config = dict(
    d_model=512,
    norm_place='pre',
    norm_eps=1e-05,
    tie_embeddings=False,
    init_std_down=0.0,
    optimizer='adamw',
    beta1=0.95,
    final_lr_fraction=0.0,
    batch_tokens=131072,
    seq_len=768,
    steps=6451,
    dataset='wikipedia_en',
)
Each number is 500 + 50 x the weight over its row's rms, rounded and kept within 0 to 999. Layers, rows and columns count from 0. Numbers have three digits each. The size before them is the row's rms in percent of the matrix's.

# layer 4 MLP up, 2048x512, rms 0.0542, rows 763-862, columns 320-383
098:474455504440487528426610421435452528446495587518539531497486523504611564560502505432464527487479588477495481513460492535527474456502538511513560536521598439431477537506445493498466579568491461
098:505518466554430505473423483540461508507456514493509519471424550486477540455455545450436467525532537521603486499559477440528608571528448507542458476334540510486512483535576456547596443550519538
099:443532442442540500360512475503668448513558508527519536505569516492510543474543555535530571559489571463408516476487531548390512391530523491597497481386535484436497549523451430544532473504477502
100:533498537514447525562424557505508492537531464440442557507515509538552481517529508554432490554536567534414501424542447596526605473574575471461468494570416472595589531535426555566484469503540510
100:536507601573512533513475525467534492483526522449500514488446460433562386477419556567489453620498463477449462536517529467537452536449533414535541453543526474537432512556507453514470544449530484
096:466392453539496442470555455513543562492507497577545448504519535670566514561460508494575465381513458522572483450584475513425532489528488411500512550488590447545448476524413595423503508514520550
109:471494441574449536517518415498566525517413526493497563460493568475516508526557568609538486501482514536451428489562529477549487500512588528465637494504513462495514562487470474494501510550460565
101:519484475407519497529522521508499479429429526442526494498490439523485456491446564533486458464496537430495503494432452494515545496538436430529519573437485497510515451464493453469493493505408492
096:422485495469460473534443487485542516549517471455559588623499479495457362557460485568522437468568564499497558536434523528587547514450455393590495567553442465571501484533479406434453432545519487
100:518457333419511450521473570536512558476478536525431417510523555537533499450496530462530505435551494501546568496498477561519493451421536459464505508482507507426519549593613473493494436480490498
098:431418529479488478546549477556560572488535491492499512464488560443473543540436465548491557505483478482488482507511498402491539533513454539472541514463449524433477446459402477400506544390539527
098:512450488447544543472479562512491519483537522489452528482418414523490420521432494480412609487573472512511460519588548453509526564449477472484445551593538495459510498473557467511572571492621516
111:574477528424440544462468521466386484440430485508469459624493515602487556504493494561566524465489519561450500518474375510481494477491471461419454541507516449462478498529490435466590475544455521
101:513504483585512572453432436453439511495540484465481472549522547628471469505537459575540508540451532470456429523479481458513525497487494451582521446464538490504521451534518393486566550532512453
096:491512446591487580481628484527559469479521494503511516547533526506521427529476511549505544565535491466487475540553496436541518444526464444501463467504577455420476464556599513495407526545490534
101:540468468500457493493446504535577528486539438563445482481447437541423518553428471527499479581581461615433426528485544488462404515440480516525485467517439444564527509458489467478490502405522529
102:549472545520422459510404499475558535537503467530475526526377525508585446500466596555450432544532540451544523596538496423522559530517513439477550567499405475515478477461502525408486434477448529
099:501556459503571526610484547458478536588478518509625551408569468550504407412540493478533517539618568464523494466529487473559538422570564546524548442446396539505523596489544490378508576499513492
098:580499518545475465484521512501562474527483488467496512515531483474474511530443460497399552523522468582537530475559468485545518455489541552551552534609583516481427507453518600445506542571402455
097:580550515480510469443466437438548492453527526496560429424513494531458529451528474521469484452429487577463498516541508560450503427503461460442473515525532500536554429477480395537589518425448518
100:389544503577517573562531562458528531438437452465570593412497381534570479450506472539475485524410474419475498517549462476503499472414481422569473489582504483494544444530498459406513483616460390
097:459461504426487576468525487444547470560496524384401565525478434501522483590457494542453508618538475419485460516523551511557448431529538537513522441493498496523490568515458478509437480541513515
100:536515540455495456447456524487498611448496556567429589545452424502579489474486497503445530586517457657476548462519472457549600554479508421502513478525417453569511513525515534481478504519513540
101:535465510520568488460387514505494501575514514499557575513560455424446522439465504571478558480540517549491504500545479423428448516621548604427473484531524506595493566459499499463507513562469466
094:505567439405462436471531492512524445561485513464518482456415527544478566481448489430448526416498474612560564451615566497451475600538483569441497547544454396473486459492510506514515463395428533
101:605492473461439492454479514541562448401421545573456551571570508493513503517470527494441465507457563523460521502401523562472618608457472572422414460508588496522541527503539554528528593542388481
097:455529564554484470448513499474477567547473467513565494500478528531457483524531493314499400477464620431541509438529571542439530479568519495512543556552478526546579575484580540467532633511516481
100:562485512542488495507523537488530459480488565517505512466585555482342527494517528571568520436416517567436472485432486438534492576484419424505479495485511542482554518443517473477510458499492427
098:551515518482479375528569530502452554536481503510473477516396507511455420517483470586489615507441445473405489519440510446535472556449435492494457533458480531460454553520426452558502573622428577
101:610480513461545499609426483470522470505495472530606416588457466526486485515383520459544490505477448498513526468479515504416488504547513527505467495425531498497467553519485527478438553487457569
097:576505494449525554350560450482501477525386522538512423512474448487550505494489556605461426539478654551462521520531588547538520534546546560492473460471521444503480515508422535519529521449485483
102:433514489423544456580472484483411509444573504550456521656555690532508500500608446507391372454545497523584505429592503572527467628493449553477471577515423511569464532448468520428473476501466477
100:474508452456490463507504535484527495545457559504555523490470523506488496411527457535550477527471378484496439575498434470531525425453552444413434544525438422479487499508421536490494536530447560
102:500490560556506463465553513469590432436560535449548464483514393514521543466477551454548452488534462518573508538513567514464504481592499508493487444496504492554486463468526499440455443432585447
098:475521655605476525436510402459555504482511496531454453522565539505586526452476486571572460525538479421412524381451383441406456473501591530598483507478571490540414523493421507556493537402498533
103:423521543565470471501482474498523525426556576497533568472515541400488483494479574562501585535469451453496500504512477516498493418549426465523493465438442532546472495519592376423554544593548414
099:461495571583492480576521435424525453618507521475507509469443559521527567505616544437432473568515555514456485508489571544492534514562521471467514546479475489487421509509508493598516481607531473
101:432496486444478526600588392482395507522535488494479463625421456520382605537544474424460517437464532465491531501545556512451490593478473559517528581493493489529522504466442502519495553469477540
099:510453540499550509470434556533644523505459512499553586560492505493506414570489520399429613471530478541535494474421446453480472437524524435527511501473536502513469514545474563442512570582483439
101:416530465481481508474551542441470528465506422542526554554566540497417495458504596506475466455489433477525527532503528560474489580580505481504506558554461556576518556533467590439621456507492510
101:597496479520452502480583409494409468490478583461519473466512501556535505540487415449491444404440412492492474518545485510502523505550494442498553509473435519471552483531525463601485545516445433
100:580523510444447562524597429490514547642396576511445424436500486521532493512534551437390551491499407479560471522585512482455570486553475428521492458490449489505551486525500577554464476543453424
104:592538526430456522536435532470543465474586412527538480486538531490540459472501444561520490504465543471479471519581529602517445460455458472543493493497464449513473478507469526540541498458529497
102:554535465479495398494611520511539475540539499518456521548561518505583347453480490466532502502469524512404440478504468546545472495480521513601503478479586457492440612564504546524520442420537450
103:521582466517481413494508391535473465450455532478530515516380489541408528428492559487528446493421530598509436437452497479434548528430363568448489551513468446487483615546561480418462468606457511
103:541468553563504497447453503498589545489499539548520570436453448533391453487544433521432551528448397568601458459443444477396539547520513512527453560444571582598502498463549513492472499509508482
102:566451534442492476477423505513503468397552439496474363463469511454586577530450437598514484476460565512528522537481451451480447437548484521489613503525498552537415470463509572457543486507453476
101:509544559568586484570481515501504460618553508486424521505461483492498422483572571533501478592554421505573520536545508570557419575577493481552468507437446483409470558373551440499506497517491475
098:508487502442509441478562546529592400533547603550516411484543559480404489437502502513487465498468504525419513488567487509406459586423565529546448520506470568544499521535456526464481475461493579
095:494547462481508505452518559456394550485477434450482427492508553484481463388539548508466481547536556393468415510470533565456438476444633446470450571435526516518628480527481530450634482544450506
111:438549624571528406593464536504471504538455477467513474509461503506517506544466512465538461449508507493531479586507520555488513458576554481482574537500485498540458519494565468444533451634481516
100:475430553516465446485449488457427482452544482524503493412485458444530550420500520578425513467457507469530488520483439498465556500465463415522544548511433434521562561528489511481526476395546504
102:609474493552483541465446542488543510476475472446417477412526466479561508626471460553549524547537466510539527514528515543534552450535549502594566393585565595527545522491533487456484580448522493
105:542474454438575491522459498491466547534613418560433472449559466519554484440484570518557480479455579527517498481425445654597520425498525479491497451524379488480571502485494576538553439507488531
099:539537448449604576519499469476506563596554465477496498477539512439503475509431492477475519457507480529553501534474558434509495541542493502498574414528522510700497542477508385445472548458586381
097:503541528500463536520457585437445398506596487538517525558517581514459563515528581487508459545532464541474441546451498531483501503550450508485540569558557535507557508481498480533521457513451520
097:513490551612462467419571489484452551492577470587514432475500538454476511441524514585521533465414567551468508482563556442590493489464492508519491477542444451505524566436514485443519566520465503
103:462473486551493533456506461393560508440497493505451614537583556528429448506544609545454528502441552464596499536534472504428504405444552470424608511570465462489428537537618378478484457474480492
109:525509468392522547523448504510467466467458550594477425512495574496482497566457427478545465403519557466465490558485454551446458534561538496540463446539554593543534516457529540432524384484426545
100:605568491474435493502488557538548512474536548571538559479476557406529466554573618520455473511463534508516418436473594565509448544450492447551465471564492507542466526577545472521434472506506552
104:463448509558460497500508566529441548486544475545487479422599516605603523518481472450515423536481434483468537512506503545422544445573555527447556536527512527515578496480463484484446481513491413
094:572520493555448543472503483540438542470466540418550442466449489476559489446523501552515511601515447493481530442496458460468516506518471563422525375543507495517609560468432529421513518444495510
097:534444413504513508473543462534529541504475494520467511498518579485469568484500519461481537501476538589412436598609554470581424473518524409509393497450513417430603531422430544520495613439528510
099:448463535512476516475495431519523548519514493445547434405434671432508532447475557518453577454573517474477516484499582459535599534526495557562537426476451462409478552527499531433523497485568496
101:401598546550422431389454485512543485578487418529477511538527523566563500613499457432626561477454497501540496534447473496503624500579482420577611565568486469518450517466536531516483554534474556
095:495542471524502410455510578437433470493528447561526504413516478475502507453547456383547493514478473533512440412538514542392441494496520511499604463499536550500503437503418570538494466378500437
100:465539529434566539527502475482432493455486508438550491479552405505551470521455498522534528493626446440524489563552465492543511420478481478405508410475429514490497580521445522537469528571593485
102:517451482430529575572488505473466531463397438556550426502408466549484522440430476495511432519451524479462491470458627570564626467450475428497448542597553491528566510479470572557438488477512449
099:480533428521519500499571542440545567497465518556561500531586505508492394457473526560453508507544538430564568590490540498509519469470440547481486484414458567498589512418532533515446489501499530
099:497480461429552369501495544519441503617493371535510549641470528465482395487507573548517463543509453458571463506486433527498627601534510506536462489541585472514460531450507410586472461544520484
101:535513533447462609564482439510466487507487535555533407460503498491505472506523446471575526480552539465408551497489524424523438518455532442480477435503492554501542489523603537491512485556514483
094:520501463544582601449486572411502452463471479494581574524532622490491564513504483482544495604589574470486435536486405448480430568434477532454573520519572470550410521389523491413532542527416441
099:522473506605434548379569448467566498535587437502455565554603485515468435496510461510523659500501388555562477531522448430460548469523519529546478546531470513536547547497549498586477494511541538
099:550516503546510573581535466573486545483489483597518459565555488464496444442398536523414534572460491492439428460502458430558543492507444475532530565529523503421398428463456529515528478439511478
098:590471386501510526434521495556527496500516522576508506490487468465578524490543576489474481512562548535401478494487442523553433529451467485497467449502483558502515541545547492478422473525517583
098:517525520574446556595532561468432430488469447462471515480554376529455535414531409532467568484486495503496490513532415494414485508521463529479588492502421495583567524496500512522513478482539419
101:501495561540512392605469591490534424487488442458505553464581443479447554466513510583410514563463544498499465488514555435594487598452516554513590542450505465486551511465538448522495441594408538
098:451472570436482506530507529505501530442543569412515397537526527483516474456545458515442523519494569497564477492517498491491514640472490501500502583484559491465597558392472418465502495470465521
097:521390412547441576439470481462516559480439609483465479459502548524446558471409464484585507564502456434498543559541467404496490537517507464443525489512447438581465485532540473549494474525417535
097:640524514457486616370472556516528536496477567500455479543572526467455410406495571424500461467488423524508468443467553396538521520464489484509534556522505473447463494498550659503409543491560552
101:505494490478480398594481478511428472495499560585473513425546471521535613512516443520589523569427495454444528513586550476548557498621512449482481440502463408501491544448516457435645607497441460
101:544405560498548464556404490487484546488484504526509454482508501479434526516399524573494491478488563505451465480479497464561454412499413519518549520505456510459477578524606487529519461491547528
098:581514446538548460504433530495574481549546460534511421524469558451545600342439517444531495568523496519572526544441576542487557595494468542457613469553541554596412528524588416474466569484518508
099:529457419474554502426449528573510503490435531483525447481492509579490523623521611470511479540403480445448511489561506460549524537540583562506566460502494563596584556550499438504505535478499553
098:364518617362567525527432493464559578541554429438527448484447463554467548482589421391494441482454465458529495486508451479507481527424554492560500615510554545422515623480488494518544591438445492
099:575544487528457492521409429517485589495452502621538559560496447485508506442444499495534416511515508559441516443497403522523459461565484433544550552432513561495491552403517458520569493509456505
099:402492436534462474432515564457480493515430481540462526551432527493517472459594462493476545542487591611477545533521551483489478494496468508573474441461603540468516541467601473504508538539568515
098:582422498598504436433534484532375446498518519509561518468505405546432531494554510484404486490503453473495464488480526474411433432524506541544479516473503511536506443596510462593418438480489501
100:510504487503487641559519528491573573486451542553522518465526531475603468511512503516550431490503463513488549542496409366467523540492536549583466408515496581485515536498439576502526487392569432
101:510477554547525470385501552503520530578548459517587391455440482530515542487465498425514535494528496621366431445406530440499577417455575410554461546519498454415614533504498528499583559569610466
097:554528566434443490456572556482474475505480486539418459531481587521553412492406505548520536535447542518441536495391525536503545452380465460518547543485395490503578398499453490410497596526525517
101:534538424489568519485504421521543466535545503540497533611421475427522591523534507530584506510599589528439509559574499592437536463486534481494472599443456515436478494465484513430510525526564492
089:511349577538569503484468526476534502402499487455397536483463521513530470439481493470520527520559541494518525524495490476601579512511527486386487550403500537581500546510517487426523539513557502
099:439483413580480428537574536540545517402558575521480581406470615520471483536504506577449609595556561581389460463537474534459525526501486482447528502539423491560475525519496525502534528463443499
100:567456488542459421458560569503516549413537500465468525526345515495441510475621487547498437447590475523530494461536553489628476528497543523468467448539583429460424468479572500435427531468527464
101:589490483501524485415551530555483515452425500473586457485499500477432531503482404484521577460507491466472519495501564481535550467610505460526453544536478432560548481517518533449543464421501539
102:506459469456516532425499434527502433528422605498523519535472506467591540481511534578442506567425606545399506458501583561505569455579494557513499507411473512537524450393450462459518455496521605
096:463379523510539489555478459540486458419549521490448506541470502528511543516569514412555484525390557434478510521513476526557485507549453455432410542457481502549446464562581575455476574458563563
095:487445466572620537491494527453487435427592447551499551544497584504476529480407485564428579533515474514568503560513542607463505461548557527525467574459520417527469536604481468503489477533555582
109:538497464502457455590553495563519466508545534648547550485504519480445486426515482526535595510639567524434450505454481395472527566499464477499426533472503529492520497500578563463509482512513586